config = dict(
    num_hidden_layers=16,
    hidden_size=96,
    num_attention_heads=6,
    intermediate_size=256,
    norm='rmsnorm',
    norm_eps=1e-05,
    parallel_block=False,
    init_std_qkv=0.053,
    learning_rate=0.00127,
    beta1=0.9,
    lr_head=0.0089,
    max_grad_norm=2.0,
)
Each number is 128 + 32 x the weight over its row's rms, rounded and kept within 0 to 255. Layers, rows and columns count from 0. Numbers have three digits each. The size before them is the row's rms in percent of the matrix's.

# layer 12 attention key, 192x96, rms 0.178, rows 16-56, columns 0-95
118:149119182132171165149123154133091154164148146104090142138115115114116134088137100121062122150091164129093163131139124173118192099151138135067104107147149129124140158188045091118144148138160128147163126076186143133076149119190097120067180110177137140118087073140129120073070117187173132128
089:098128083152105139120126135048112108080112126161170160131095109144143179137162178108156101166104127074135178133179139122141117176152134126075130189150136065176120135107097158113124090135118156134164125131120123086131192144089061207123068150167088131115133118145120124132212129156101117174
118:121158095131101129106087157144116191141136164150144175141118125111164156099113139177105085140106087117094107132102159157111148154177131174133154176154171078165121174089069107123115091117191144088188117143115174111097199205156097102105130136121125101128126102128177068189118150078137146174
117:132182127134106133136153167125119111069106104138138133102104138089130219117174152136155125126173103154130128138089150171149140163123103090105105150183099162185114047120159075135139149176156048073126084140143106126184161165121142178089112154125151126090136155170149157123117074156109148065
108:127173103089153106116187168158063142099166096105096211152109070102155143181095106152114113081142104163107111175118166121107126149127174079128123146175143113120207142135090116113122132128087124135190144160102114108154125080174094147092132086116145112119103127102126086187068102093084089122
117:183132174184151139157142236168078144133113117112080131133082039129182139115161127127131156135130160173152121101142158096086132107088142176123132096150040119147136153185162108142135122135117114091119135105176166101124140138110148066129131097103120110164140109092156123159126103085188111109
115:160062163101139143108101155120150106186147110139127126133086153167119151113088099122086141135129182133194110179080130186169131159148189160123127134140101083132208111125136188104130106122144122120094117129098166102158077098086112127166131060067151087150118099082086202102116149140132133096
108:128121147136150159138129123134129127064108138124159141157089111154110102120122135112175137122119145095135158135146123065174078074102069127142125148129203130170140149111176143221162145183129121129171131134105097068083184118145148110138131077113133084150075115130120085116225122079128177080
119:128094131097131159163124113115172114143114094147152154119147151107138112128127134141185210115127150096150139125117132141134116128116118144166051129161085165153112117049180124119217127130174085101149099173085071051091128082151156135151152089119079146101119110198139096154160130148066123097
117:077113153108086137095109131110090156128150172113113113095158152136117105156170112110157097100133058191072193125123146201096166168168145126108057118113146092182138160116127112106140131126153191118107163160122089106110164118110182151160090130165104113163114064131132138149087139168056096097
121:141116149133143124084075121130183120143093179122166120141185128142117109113111141151085174178131163107136133117164176107148093118089118095150115179022169136126122153129161175168174097152088147090127139100162141117101150109095164191164137114170113134117034104111118076166111164139081161140
119:108082132122155155111124138077182058070110155152155134133132119173124131116157129142172128180117140129170143106178185057135125122171116215174138196110124168188098132083088118155151134156121182131133173070106129086102165129114108174105129107133102110069129091119112098093166103147131150116
138:199064111119120073141162147084115115068174079134108176151117104169141156136088069132066119128107144101091074161154140146104181071152118159116122136124127151084164124160146069134147179120093148197120151163165130074136110153148092147140166085076140092124161126138152139101137163084132153117
129:172131120136137128118141139145120083116173148146148174081154157118144184124167168173111138164136107146122102169123144075108111075132139236135096187108152176107167104118142096144104126168108109057092123147089138126133218133091147155165179131099087066129153095140178168111098104131128138148
120:076181156138134144117102161101089070105164163140164185121150147136108132105196126147149157097108147106142154122159134160151140075194066136098133173143064125155085088121100195105130098126125127071124120117128206155116132179124109161125106098138151121119148052168140139119156092158086189125
110:172126090144113113095083156139159063160145140099152159162105115162151085143131094073087171184142208152124065151171171125124132125080137123128148108099099163124107130160158149126149139110124157126085164189088103139128179125151162155189166110120134126121072154111125158154136187095062065127
048:127150116113120154175129154117186092072109069029140161156102123140193162150100162158154158131136139153099165077157101129036132118127136149106128176106165161178115087117141123082150125136123124116193082078136117124158108077102163118144115091145190114069130114144150146129161128104167106133
060:145136163154101140123155114125143139185116170205140143129085173105094114136141101097167161124158136109125143154141120135129141140101131112122193172174161115096199101182188151131095210099186102146134176160129085153110130128171133104054122160141057087196109160147140139142176123133152130124
048:104094105097155060129137142106107105165145137154107189152104100113139135099073120126124135117155056116091117170158073107092063101108143164151157129109180123106097135119127086146096110112094121190075090110105097113105137140158129093110155080160234122111067115091114148106140088112111188159
066:136141109149158138128144138106068146104058129122146177106123113127188193099065135159087112115112136121122127111136133070042153121100068172087133124153166132136156100092110116093161127087136134119084091104139106168134152154159139060119129099068106131096159127097133159158099173106155112225
064:116098117151103138164075181147178109106206185146116070156147124099134110179129178090145152128140168106150098084119150134182187072142158156083133133081121123150114174100110180175143124172114129162203131162157151082155133089125104211119109149133108096125147092116096134138149124132110152086
057:157133088136139142174085178097135110088112141117124186152111097149149151131089113121079126085119138110123126145152163176103170082115141122088215106086206181158174193112125209108133117109125080115155107095147128109169154087137078151139135126131096105045167112150169100106144140115109111146
098:170175077166180189130182090100125149143105168112170153108120161143124199141147150163086121129084105119115147131149185103118112107112132119080165105133188100092112167116099137082122131134126080094134120125125044209193147105185112156143145132162120099132123165161160143110106178156138101163
100:056086164105148167103136064124147113111086120111122146127142143148115112116140130102122112117143077151185067156081085177143079120125174117151099065150135178112130075093147172143128104130090158147091105143093114120132098092144148177121128105153030166123116139173081167080107113173092139082
074:137160104134132156159154120192089091132091095072123220136134068107068157106097141149142176123118154141140110100136143103047153085075113121141153144107126141161111124115192143141168092090155111127138101106160138144146126094161148100110096126022133100094192127147135122085117087118171104135
059:133103163090081126138112088102176149128170156136172088150140177119157101156180098124076119083147136143125201145149117151206126157168155108119102150156120130107137111174085105050119106177113127143118153137088122080139148142086133206138163149193139118138070146135091083131157142151074154086
062:093125130107084109071117090087146155174142145170153072094152183137127062159227092146124092152144069104100161153131098136176099171156162082123112122161120136081115139180129126135100134157115135122100171135071093122140168171126117127135107160219098145146092169170111136113136103148133145103
066:121091127140081136149113109183112110099033127071128126140141101130091081133128162154103146116137147178185102116199086138103099109117124109128102105071099211095151141175162180129116070105163132127114156062126121090095142112119143139083096167095085114129117147098144168096166106098171170145
047:161174079164164088158175116114128093148157169131163195121077139124166197127110133148105086104103112102107127114119132116074138099109092165128208124143192111130102087097113140100144148124105083158152043165118080190138142094097114139144110093148170121097114176168163131115082130148159125165
093:170173107113154152111178077128105114116084094091147201108091131173105156055107099184092126127089119161153142115138098137057101136113091122134172171129175135156207109163129102036136124093158106117097133140097097144143119122131132094136124102076147119111128149189162120098099172097127122170
085:106084162128097115091147071161144181113085119120146119145187101114131083137094069092127090097160107168057112149164092124095077103120125062102121070086147147100137160238159139108123156118113163124103149094150113135144039110162118120104148145123110123122107119124152111124092116148115091073
117:168108068115145100103088095128111109104165134139148154183150128160143100193076097136142100168134146121133082209124114104085133122136144141113138118107133149082208121118094138088079131089097140209114125103108091178138123110158108148135137131115134062170129146038116203141125171099116107142
108:134130082174049138142094131110127133091143137101144180101131107166119155125131128116149094177139150127100143148112184174066177115105079136117138175100169109125134143101144143152166090111133110082146115105126111070132238147088127196146117150093129093138124116158212126155154189124084105117
110:101130121157144162095107119140059131149136162103149117136112116115157122119108125103101097123074112176131156151113156164159173167108114134076144092112164041146165175175087179103080091111146199181148130113168205133126129135161108098100099127123106091176125127112129134137141143116121096237
108:087185094139099124117150138070065222045101133130087124119139137101108147158129151167143032159121101102083140157128114081176141127168121107114155105140167167124165187141083098160121152113110123151147103107141129134143176150111125167091175112113143124098164162148119113053153114130153159104
105:154074100119146072115128112173089122146127116121091146095171154128135072178149071139081096091126109187098101130118109124086153136070166140146099088140106152055131170146100071174086124123070141148122150105147134106058162129168132131097166145147148192108122092115113072111080132124143067109
121:057107105128086080144156105116155140103102165146133088134183120144113118111156174122190102160179109154127177059153117106083085136125059106168092142101141173130081092092148076189108097153128170107105163093153170096091184162117144134169128173130109137135150147133107142093188125158098147127
121:128119138129149130123204083091115168110119134146147149094080096190146125095113132103131098100128066120126203111178111082148119172122103099073167164122192151139075127135138095151147145146131181191190092087142113151042140153138116100107111150123162157084090137150077121121158096096123162107
119:119129120099144055101126113156049198114154134138130139089088174116154125089119159167120088063122091121071121093101115137090147111190165154131132143140122078152129153066104122123101113081187101128131134143114145136171130187148108074092102113119140086127196085124210099127132112133161144157
115:157116110149172055140143115133141127169152118128101152134116073128150128083086140122107096176186054142137089125125128111141136165139158140105159144099132078148219193153114124092100109126062137139155142134107164134188094099044107125141073131108114098150128170100117187099080135088144130166
105:108124092144092163145153139160147125069106068153117191140123099101098163082103141062155127123123102070101181169113134101085081151110163131169155124143193119171129074105047089137092144144160135168174180131086130103125146076122147148123117144148121123120137199158128088190127117105106121162
# layer 12 attention query, 192x96, rms 0.18, rows 17-56, columns 0-95
105:080110124139096139132126116069130177154119122148117085129130161137104158178180184072135069189114105089113156149147103092198118174178149134123132119132140091159114137160136140147147137111103138134181090120173160099089160150131107150087032148202123112148077170166075124098164114147156139140
108:128182108136070110108123153136123166190087137106154136144137097083177133117122159187120110099116121091128134127067149171093128102159093123122142167162147066119082153113102108113107080117170156112151112115182146127081164232136126055116125136103129097186148116116177115193128178096160144128
114:149160138135116142122123139100135141058103139116153116128097187103070215109106148125168170146172078128144115177092187201181100129120112080108082148177090161168109132101129081155179186160151088051153120158117095098157147147147108159099111132133115118117121139165142136124149117158148163084
132:111177076101138131100188171182065146093150128110104179129147165113101109155133106150101118064149103135094143198158136133114134118154165086116148160177132102100170132153126144122091116160130133106153109159093078122179127125178064156054119078148151101140110150158154099155095116110069058148
107:143121181168162132100109243112090089138092121184160109115094076134224141105145118126142156165116118102139166102138063127115110085089138151085125137171071078096111117155143083130174114190132144072110149127120159084153144161106117104139170102112143113174120150133125139105119095105157148122
116:133061102103136137151126132122149136187088100099088163126110129146130137128074139116084118104109174119193081188098128149163116124161157143131128068151111111115179116121127135090130093091125138135132078120119161093135085089121109084139112054053173074126120147082121237109084125099141156131
110:149142161119151131140133128143127148102131137116133119113198054172087095168117111070176119186136155116149145072109119105152104115115083140183125140171155160201115150095174121157167119164142168162164182164126047132084166114129162110126130117133162134164064199161107094126147148081149144111
130:179086129110111160127179128124159126180123103115152201087140127087149147119193111147140203110141156124160131125150132146144182133159146156159030128133119152136142097144167120066206108156140096127128102165091109103102129110172188088131151099082078157146144159125139161150127137150064087128
102:082149103080105146128114157138094128094171133124096120108139101150168111159192148119180078106124122207108152126104152180087139145129163103122103101108087127152109129135191081150113161136152151150073148122097110057115148105098182087174045141147088136132169104170132172143077133116081091092
107:098107177127076150074116085187163109133073163066100072154156110113075114127119122140135132137183172139129152121143130123121075144019126112141117154093150137123139126130152185161143093158105179104118122096157152160134114141089164131148107142121098134119049130051134101156104158168083123091
110:084088148121125156126158069087207096106120114143131145104122091161119108137197137097128116164128103096136159107105195093135128134161110182193168166119065149193065106107110110127138111169155184102156136054107092091120127142119101146086159155115117155104127137145102104082141077166134142085
115:170060084103069100135146116023154158101134103162158138166154118189170140123095059134077122148137141104061116180173127192140153118185114178157133120111155123114151145153141096144139149125148167174133164168109110085128091142132086141144139091125146086158121146169146146121115177119088130147
127:140149123106121114145172118152110112088145114124137124069127107112100187116158172167125136175164060130114116141137141083070090087113105192145103183129151153090175058111147083157078124177109139049124091153110133144159132127115111149164180148080100063076140129141192134117075120153134136121
127:068144153172097129160117144088143099134111141133140163131140093141102122149184119100135139139124160102129168150134140162189108118183092115103121156107091148167088081121124197134151111100129099144180185122142207120098080165124117136170098154137195129120131095169138164070154119112123226065
107:185116067150115111066111176151161127131105140093122126160088132146126110152112143111105159158183171211095052161158133101081116166075185162143149109055104152141151124162148133140139118162084120171140127153086157147142149144207157143128119133140127137148082151083115167150134183101093098118
035:211104106126157119126123110174148115086133088081111165130179072156090142166113078112103150172121102122081107099134131122095210080149152137131195175132147125154076083111104107038152145108050115130085152115117099131131148148146149138190140178152100174117161142130155129127113137111127104134
034:109109147135100169184106126141106139122113181217124142173159103139082155110173123128099100179138136091135150110090134191163139143122139095187156123130111126065160185095160178237122107120139108102158165117129221103149117118087119116093154160156145122162134137124124105082157135138111152140
052:181152106111132130055203135112175166131108118110123162144110091149147129087135133163122127114145099124115174108208092117078135105084143106135159182161204071100121093177126132074095132180169143148101124078115085124124100152172155123149154134137129133138083156157145141173042112162122126107
062:196106131125145140138189080109125181129012100110131181056107112137111139135102153154113135118104140135119124083159083103092111119091129150087126123144155123143158076165102111057135172115147126157086154125132029132126128154154163098162177107121117144094096124157152147144113112104179145091
079:079089129111144113165049165175127093142228153159108039149149108099129108167134131110115090114126129105129112162070137167163164125155151200146070088109108139106076137113148128162151104120091146169143097168133143120124173098100082169146113138090128150115159103055094122108133112139106153130
058:120121109142170109177065165109164096147232117165120118125084111097165158131099101136074125070107116100143062161065147174115141112164153137159072137090138148121074109095144139165152129100074123102130067157139108117109168118097078151164130081135151141112140093130153131090081162115121174150
098:102138100156161151108154076120114146130103201123145077118153168109077148115124110133149126117114144134068163157165144082125090080108113056070144087103192120079130165147085171119106163124135114102148176081156112169171083095189129181112108140183098093143157133151142091092141168180132116120
099:094121113110154142123167057145157133104142112092085179096122183139067156109116122080094137134107154167161066168093124157112123154131150093167119080129153159084187111087172170138086136069117102152113121142105148107142076047140135113105113091132034140125142171142102104093127106126074124121
054:172120137132148128127176142150173096120168079080143169108142116139122125162076086122135134060118142115125112087162085102056155122118119161108140153120104099191066080137097049073120156105133170167137141161132100104108121161149138114151133106123179142042154122148145134139043128072127100110
040:051109115090104147143052144109101108148033147193123108149137123134127119135159124105132142188193165135147134172142126109203087136119102147147082097153115159106195150137112152169100074201141118123109171086152164175146148099132132178082145118165134099134136106118066138126133123125132139118
052:077150144109095130161091157141077173157146129176138119144117145150136115133182213129143114170159138126137161140069104148222114193156167091120123096147099112108172146118148176193161143141187094112148106104087191128160150109101124119096098141119116079159146162143085139118147080130068128137
071:167092173120145086152171159156183105130206157118128090113141071063148159138083105156101090121128085099108122141106119148126128111100157190166123154096150157140070119139139099130113070120119155181103164209088048097102149092103100113187117153107157127099148123106161118124086159118131142158
054:130154100178134114137144147070099089148146147157144176146100151167119184139121111124110123111113166140125099137163173127089164104161074079109123165141150163118138072081100148171159141125062110083142111093152169110179169116144125225101121100098069148127118139166164115104189181108173100170
080:189192122144135130123164107076099115121066103150167177106098134159157139078146134172150186185062108147167131083179128120110125134149066111089166213107114106180181099103121106059141139108171085070119167120115120124109118124131148114128119120130154103128141105169134136146114126110168103181
089:088106126132092113081127112107159156058087110126160140141162118181154097116139098126195092050117168177105111098175119129110143128113152069109131126087122124165106182131172172108121144058163176143061132112116167078149080072115150098133092126116115111160128147162167139147167142124078078117
114:163109049116130083069112074105071130083149156136132149170121127143157106182113115150116105132145104180098073190127144099063152150167128145183135113082144132074210143124090150101042142106082136158126092090119119151142147122167108130114160140127134075159144127068116134110131158113133098124
110:117113112162039107100124157159135159132161142122147106074141103129158159185142146108159053147196109143073144111077143134106125106125157147116106155126145108119120092133171075161136121148101117096137089145133098093096242178074140157148117173141134091169094177115154153160143167136112119088
112:083158102163131146129090154089078106145130147107102111145083103128170099145127146083113072118065137165113178126099115160142149164086124125035153076150165070134109177175112150126090112109152178191130108095186204109095161134124111080101077144156137131152105140111096148132153112123142122178
104:106193121140099145186135114104074205046130141124134117158154147157080143122141139157133069165112133088060162106144119119140160080155091115117129148141175152134133172153078053153136179122145131139148172121129113124144200123132083158118190128135120084115134162166126070101175138125158152151
106:190093102148128093099133114145091088085143136094101172110136167159146105137126050149134098086113126174117152108204137106072168093085154176126128158120152136094148154147121106139089123159115161120130142113124087146097159130165126110087178121104075196112142084123168068125087155111100042167
136:077105104130100088142120081093181123104170136163147083115179117143114131135168181098187075162179094146139152058161135093114098165124082153180106137110127177153064097079168105145115086142118142108101146110132159113107159136080151135144084217146133131118167140152091119103179128166159134114
119:114129135117162110139147072101128156096112141128132134117130104153150082114133130098158129116093090102147196118169129085159162179115087082118130147103180131159077146153099142153185128145123174158204110080170082096030117128149125131092117141130165183074054105142076081120145120134138150085
116:116145106123106089148132124130067208134148134165130156091120159094146146091101143165097085082118107093096134105101119171092152084203124156126112150139138090126108137067087116144120113065179097121134134138146135105138136176125113072136133123112164076141237080148215114135144159126162136139
127:104152089125154078150128094145150154136138131140109134124160066119117156091050177154119095173130061115126102144105115114110138156113154102113169132132166108131186174151098123059112115157084135107112125131136122111176075116080087155132056129066105070138124178069114167117063163123173113162
107:123136079148126135176136124126125187173133115118136168129103153119156168130113134097143128134138094088138181113119105090091096173110182090144114142134169118171084099113047096101052100137160120104152151130099072162108160086157137134082143127152084154118093165136126093206097116143128041195
# layer 12 attention value, 192x96, rms 0.165, rows 0-31, columns 0-95
112:103089101108135157077125087120166094128143147114118127145076232150130098118180139118136122147126185149121079111119176148098142164116155134119045111116146099153128135111127159116171070160153114116087179104130161095141130154106130129100074126232130113059155107154147135103142088184128125166
105:169135172166071157106166146136135075074114099154124125161139091129148129084126132140102108124154189232128205118142140194117127109145064133155140129096084122114188139173165110064096120182186119117115131133153114127090148137198104160126080168152118120124138084097147139124117153124148127133
108:097089078112167126162130088133096198107124205104110079134155224171103106130118096111110100121139159136125111141146139021130137117125150121108123094064167128112160162118085136130098130064110145117126080110091143128152164110099125089128084143092183156131126112063130159131120153130151081098
107:119153178094128094103139129114144148016080121109102160121094133079087117125104129162146159164105122090159108148128164135107186151145092119138160124115077126101088192138119127067181183142088086134021165129136109094145133098101104132116123145138123173094159101088105125087105079116128113111
111:094127214163152114135111133182102130136109127097102048121114132073055061131129111122093100123135085137155145108126116114156117160152060147186165128069088076065180115187134107105092125097155130124113118114187111168130126137138127122110161177169141114167156111103083150137115084121139167126
099:092113157115129131083088161132135064203199127128132095123122128119188063130103126114152056128176125123111100151133139102108143150119145130169167126128143121208117131115099115083163192201135176178136141139139059120140160149155151178125093119077146147125119171073117160111143129125177099150
095:145162209112127123127155192087107103121086134115126138098098099128176131092133136141107077118104162113178151136145183066099116111139075143103203167118096099141060119107152141132131128162134156108029131137153113116169096108129115175175149163108073125180162118104153115180099103111125109170
115:142094188094074099161171117118166139115158143139139164145153117114153092130145104152114150091143144120088149132155145161155187068133103098139169172110103105066133104136091112025197146196120122091120143122122032121100108156121094151136133125172106126133095124136123078180119124102074117154
094:122127132170141143077162133156156170161126103135119120105087170137091100112133102133173176161080207156114116186163109090160121167128109118108107167094130089140191105063182108152155067127157164104127098093128186091124080125175106110123149133105149121075119092121144141190101124142182172179
092:140137101084165157080115100173100076153183118146146068136125113122059150111132160119167036096136123181115162148100106070164136126108109086106129104140144167087191100154161121159076144167148155170072106127144162122060110128112116098092106121105132138097130084135112175073149100151123149090
089:170143107128134108085125120128064087153176138192160073118136116131145108132138116112133154080079120165118135110130070110139140143090139154095126139188097195136063095091106101102110164125157123137104114125140138182107132144204142189105120097161133117084046156146128179103205145177158128118
096:168137219126110086116159134167087149063130097132137141147125132136135106106165055148073143099071114086134110095133125137127171053153080118131126100078116071110140125177116139088135159194134094094045142124132150111143085127126101126077143143102107123114127095138164097202096136121162150134
105:116150101100096159150099127120102124145134209125184121142128203149129152130154111116163118120158199095089138146131097081117132102094140128132121104130122206120071119058152125140170183132141133176204112106108105139134135120190153168114090125131193096086076198134120180110107157128125110100
103:153147233129116093220075148148137081110099159136104128122054132169148088111147124142039182146115131103124129141128131170127148073087115127138124115078130112134085080157143087111093102177109043122113094153156134119114113137113121162101140104134084101122129124090122123147086109090143122168
098:187146177131130123160123150147131154124124032125179156094104112086147130121102119133141089122120140074176169041124149125136140123146113120076137141155106082114127155049117114038104155127096109122089126183112119125206108102111127141185142100165146131115146166091096158166082094103131109131
097:160139104110107156059181169078134091116161138109116153184148117132170136133166130131121093141120181134094119080152161221135188082109164136127109133120169116155119157120122163069174116051137052119063149111132111161133098124131141167106072110116177158139149132091163126149120102093121113167
102:193176084142144162152098154162112193150173091129107088116153152101150168127097145151079102126104152104133162118089128142154151120138112173133179168166165142161122147114120086097165114190122140127142114161092103213172161098172177112188177077100124122120119164120183076144126133078101110115
089:159143174145087095183106242114120127126162093162133189103159147162108186132126137128060144082109117133141094091117134184093138096139115156138171177163111181125108125071147105143107130117098113095129143135145116112179093125097109117099101106088120099170167185149150126172107080105111136190
095:094105138110093124131128124146157099139118138073137154133159051081103187160149161074166074171173082170091075165071128172129108131117129154142099112193164097145075136122167148088128085153112184137118127135171144133091171128095150099194145130079113087151109140185136143152098088150123157127
095:153114154087124095091081175161167132171111129093079157130177103126129107123115096120118120144067146135159084182121158089144137106124161118167139159136132149121175199093120148115190082171096129195174133111175100144161144172181118114087199149081132109110117128093119161146106112067138111067
107:100122128155153139159089070110139197143087182134112130118078136173079153104079141144112201204161124068099136117124176153147099152128150143094085160114159105115144133115088126117135104156124101055147170164078133045127124134102124113078125106097131142071133091118111100124165163094159098095
098:179099201117117116144180093149135104092118106139096183133115046129159098093121131139145132045123135126140127103106136132112106064119106138188144127082150081144097119147154098137072096172156139122129132138110155134101056133120123034134142128192123120121136153158136079148130095050133125082
102:117167132144113173135159151132094059185165090121160114130092160177187178130129132166209121074140177143175147064103087133112129220077133118083122121175142114175130133075142152122104124144123122114179149132171154141107163099117136103138150149119162102150134169146135174074097116164149142111
094:117148098143101095162114158135138069166116091091091105127088105114141098135134100121110077190152116124178087064159111151098147128091088114082180097090135107166120085113154100061153102122112142114158098129176076176118122154147114133098138159060137096151197157048122182127136125121147114181
099:134142106136160140204151145137093157093109095088107179144104123077122197097114143138113148108102180111169151130141146151101136059139150084092112082110099161089099170132163112233156068080132119101107105153143153088130127125130147104096136120060094115115186104108159109136168092108172151100
124:153100139111122129099112143101101155142131145150162131095099162125102077139118034117066148134147161128130121201138180107074113132106144192125180154131172195116133110108125096152094136154103132134030107143105170112121138115150120142079154096109128121145100149139197054170168108116167143175
077:182161154140118106169129124151105160087099157120100166123110118111107130108155079189104166126090150093124092127146133103160151090134123109223151134128114119086133166155087123098208192160088048098138101150099076162154134132119100092046160123096111143123105109089130111173094123084101124146
092:128118129135118107174179078110117148104115099094110097163149137096070099150166123161145144171099202122143159114146133128146085083169142130201075115093208111076189148191149154117094060076117140170133148164139175105126144106157115107152103135135076165116140137134108117088122125122111187090
097:164157185136112104215147127132129095076156081147111059141112079083141210103135126119151128122146109132140102127103082149139102158145112109176113054161068160114116105112163142137085153135136130156149156102160151180155040116110112114129105162154098150138167161160119087107109072137092112091
108:160152093155128132159163165098120071109097087143135137106082088130162080128118114152113154101121050118133105000156146118097189112115099111084169150158114113125129131128091121108109125143082117110070130189166122138155112147179131107139114049109130128154158131117132095122135117086149134212
111:114101137112140119096113099139133128124145211112154229164077140082104121144114035124146182206166113119169170205111118116127068124127159132135095148172130133113166108109157119122088082140095081126126081129109161096111155146153138130103143152142116118075104127110093091134093160157140077136
111:109118105145144114125115048150107114097076147144082138119148109168124145124131121183147097017139111067110152117143107077128140168109087122182102170091086106110112121174070101209138082108106128071101160122134137169116080124131130101114097092175143143145130088097099172091144109156120160112
# layer 12 attention output (transposed), 192x96, rms 0.171, rows 0-31, columns 0-95
097:121156104132118131159084095187137094108134147149159092190137153134173095155084131155123168126135104143137101099095132124116144152145213136144149102075099081151146109184099104100114145155134138080132096123111099133142161156106138126060167167080064121121099158112177094119065182145111029109
098:111089103176146111109158113132174064136118069079084130188128133113122086188088176162136079155120121075099096144125128111206128104069241120123087129158138123127088135124131142122144129088114087119063136161152085157179139148112089113127118152124148146131104127125144078145109107158160159103
107:143122104074144169079140168139168121077151147131157140087130118101153151179190056140122114133086124093089150126133070081062123141132184082138138139135103117083070092072158167155172122151116121086134162139079092135093168167105054128167138141151133115109089153095094094137183133147123124132
093:141115120160069156130113162110082150169123134191090110073111135135091117082162081154171124144142176143088162083123127137165103150143194125101102180131152142117168056166130160136076115146138133174149101154150186199109165132137081132103156147084103137093159068109110180153108144110072125129
103:128033122113102155084103142137143134141115180145161185156081163176203070131125130082124157136119079132135121110129101156114109151104079137074087142132147087147102133107104135152096127085102157127080140159172125128130124173171185112166143170162107142175071193125139136131115185125107191131
081:178140117121194125101123141153133128124134129160157099216082146166154114107088196101106150144150139130196183115131172058095107116086120167156064151066137115105188115157131154167121103139075097092115124100101126152130105136124173132112097104166115127104129118091097102189182085086139121115
088:092170094137160198136164133088137194130151174103084128121076081077146111079142124150167124156150144096056130108109180165115122147157124128096133129092108095169091043131140134131119105077168148193105101079095167145095145138153131092154174135139131091136159119085140167131132173172101143159
105:112148200184080111121094133118182188116118120112038099125156135151123136114146065097154048048137036131152154139163124115111140157125155077138144125141074132134080102115134137159096138107125132119102034144149155130115093126100132108110103121110121130075165147114122112143153080113116136134
089:127172171086100131197144116133099115193105125115113134179124063122121143143109145104131120125137117133176130120085176142121166145092147159154154108149187109115153159133064187078120077106110150166125148171146173101149129137126091071195087148110169118130095215131148077123141150142123182077
111:140188119125113159097158066108172133131131123098155118145106117062136177137105081093163152078154138096164095107141152108089132131142118135157134197172084173123176186082184095159199130141128151169150105118127148123101174087144125177130135128150145100119122158124128146200154199116186102093
100:179137079070147064170161149121113140108142140077129159130154156168138083202116149153128145103180146113153158094009109098125089120093125163159177111102132151130121120126114148087134133117137151164163121139126092099185137057147072087106119140178142087175120129092125154094112164106122114142
085:111176111110065183125144163128065151202096126135114145116096139095103085123134167136171142051146129091097140188130101149154130170131199091089091153186092122135101125161097115086098095114128147126106122137112105116112162142150089127149090127149145195125117119134219143082110101162081127097
091:134137147120109096128120165133138077118114068088047157143181152082124158127099141193095102162137119136162123149118099092147106123131092117193066125171163150119076122161161172095144193133130120134143136193122064113147152024167117135121096154117167113134124121120146056121165105136122117116
091:034083123153163142127143119153129133125137136115072123128096114163087084087136130072108117128133130164109108161167127154139144097165189120118133067088031088160143097166146103106189139099128132104133150155153175098156152166100136129176096134146149115128125174104187106167094139128199070143
085:050098155141080148100141170149130099131131125093127090121199114112166172143128098191185136123207115142169132112161126125118131202115132185087146071067153112132093183116096139135107086089143177105124150145140116146154117114141060145094122101184120123113173119124125058111145161147125156131
122:104180071137131132140115123106163166133118080128087102102090135136118127169159117130176165118158164106114138118102059040109129167148184154094166113096110074184146142131139056075130159155134109102145167121087143120117079128157103095206132156122096042150142102120135129171137108125091097115
089:088107119150166189120217161072179141051147151101124140102173151121131114136132097170215111077050125088103117126134162110132128129082141100163135106073139141110103153180126158108091120090120081133151116156104082134140118149106124174118128158139099108157126130172136095037123122143129116131
111:141138146087094160117162089153131177150149195096119084160144105173116183217201089158173117135079126141133140132104124188133114133142105119185083104117108134149081137126101113110110082195157152145098147123166190151161142139136109094161096127135133122125136140162068107127101129073088176177
098:183160095164163148126095137098058120170112104138170080144154160175119106154158141126118189119117179124152167134132151150204103155123143178106103102134136136126175127116106103109107065186123145117093125139120144138130177141174199120104143080173107110153096162119160118157109072182103107208
074:097082102152128139107113111121162098085113165170143087089101154166072136133134191118107103127153094112164099186107146086123146138150105129142099176090146179162097074156179197130092132137118131077101088101116136104102140131089051120140143151151132126067172178144080159106178150173158158087
124:120123112125134177153171118107165084069108099173097122099146105159173139148084132147066117097078156142106095116110153130151148158086129090112089170154093157174080173107115154121169169196173136135140108126087145157131176132183108105082163102199108103110123143120116053119193133099173108110
100:107173112104140130127117119171085180115105109099128127091168105101098214089081097148137156086091154082138107137155137108124122143138139097093107074133079131160108056100143108110168138125163041121188141138104111090183077197128083151146157134119147178135090117138095152112191098095137132122
128:104098106140087134123084122129128139149156105115136124091125103121090175131104124134134177152155094097120126199179101045080143147112199103166099138106112069118126149136189154169104181110123092200142111109126099128095122091139135091151141135087165138162152103084073143127061137093105111209
093:093109118101099167116107136174144120109084117135114108140141187151154045162171103077104180114100106165113137188070105146153153149135089109102103135060172112168107099113160140175070151127143106139125131121139138127127110215170089184123112117138104087117130125153155143190180093163165084103
078:144153134127120137142192152105162124161117077127123166068149162124124186079163146124120119118146154138162155080133105164164161137173167119098094130186133131153098120128061126097127168108176079109135144126165121089078119149158053107087117111159095053154148119175133214097084175128154138119
107:126102132114136111148120050089101110172171138113120153103188126137112083137151147083138118107105158175080093147092118167100127063092129092109036175114142120190173111120129146101133065108122186157161138108155066107141159129112082083176125164136142115093146133151080133108108108114055119115
079:173112153127078172157133088098120145085080140133128109114153109125111140187169098093103119122142147109058145096068104155136143156196161159088052136170077143138069089125163097193128162128145169162090152107133100105172132087089070166133077105152153139101110093097138148102101113121105162117
100:129154149107103146129121140084144141121117108102155137119094153106144148126111132118174114088161142088124158146106128165179153131091139087158192082113122055108124119107126119142109136073137197153109086127171062080176137089160032071160174143106105113165140157123160168156083070180127142087
093:162095059130102165114164109141170112114054135124101135116160156146141081146128145130119139059113164126108062132097112138137135030132143074130106120126192114141101142147127148117103172108151083137195115123124192107145121138151147176152128121111126182113069211113157127086172169151151102119
093:128123147134102113153083071119124091139145083106137079166135129133170155119147065139130091057157071140136099083122101167126136141070127127150167119117160060139130122128135191166190087105096113080145107114197157151106117169196103133111125117122135073093193106108179151062120125128113101124
092:190105159166145118123112166133077150058090113158137111099178154120165180167172121144170076121136091151151081104160143110129150164104096197188095110147102086144156077080200133138081147075114100145096089195155140123124165127164110190113138125109116109103097127128099115154104096139128150118
091:182109137146106100144167174115092151128146087136140123112121070155148109104153141198165094088123146105103126060144170137065165116109160110170107139093152143073137123181103164100122148101051157162084182098147138156146124026099146154100097124132151170183136138106118140147143109131130112186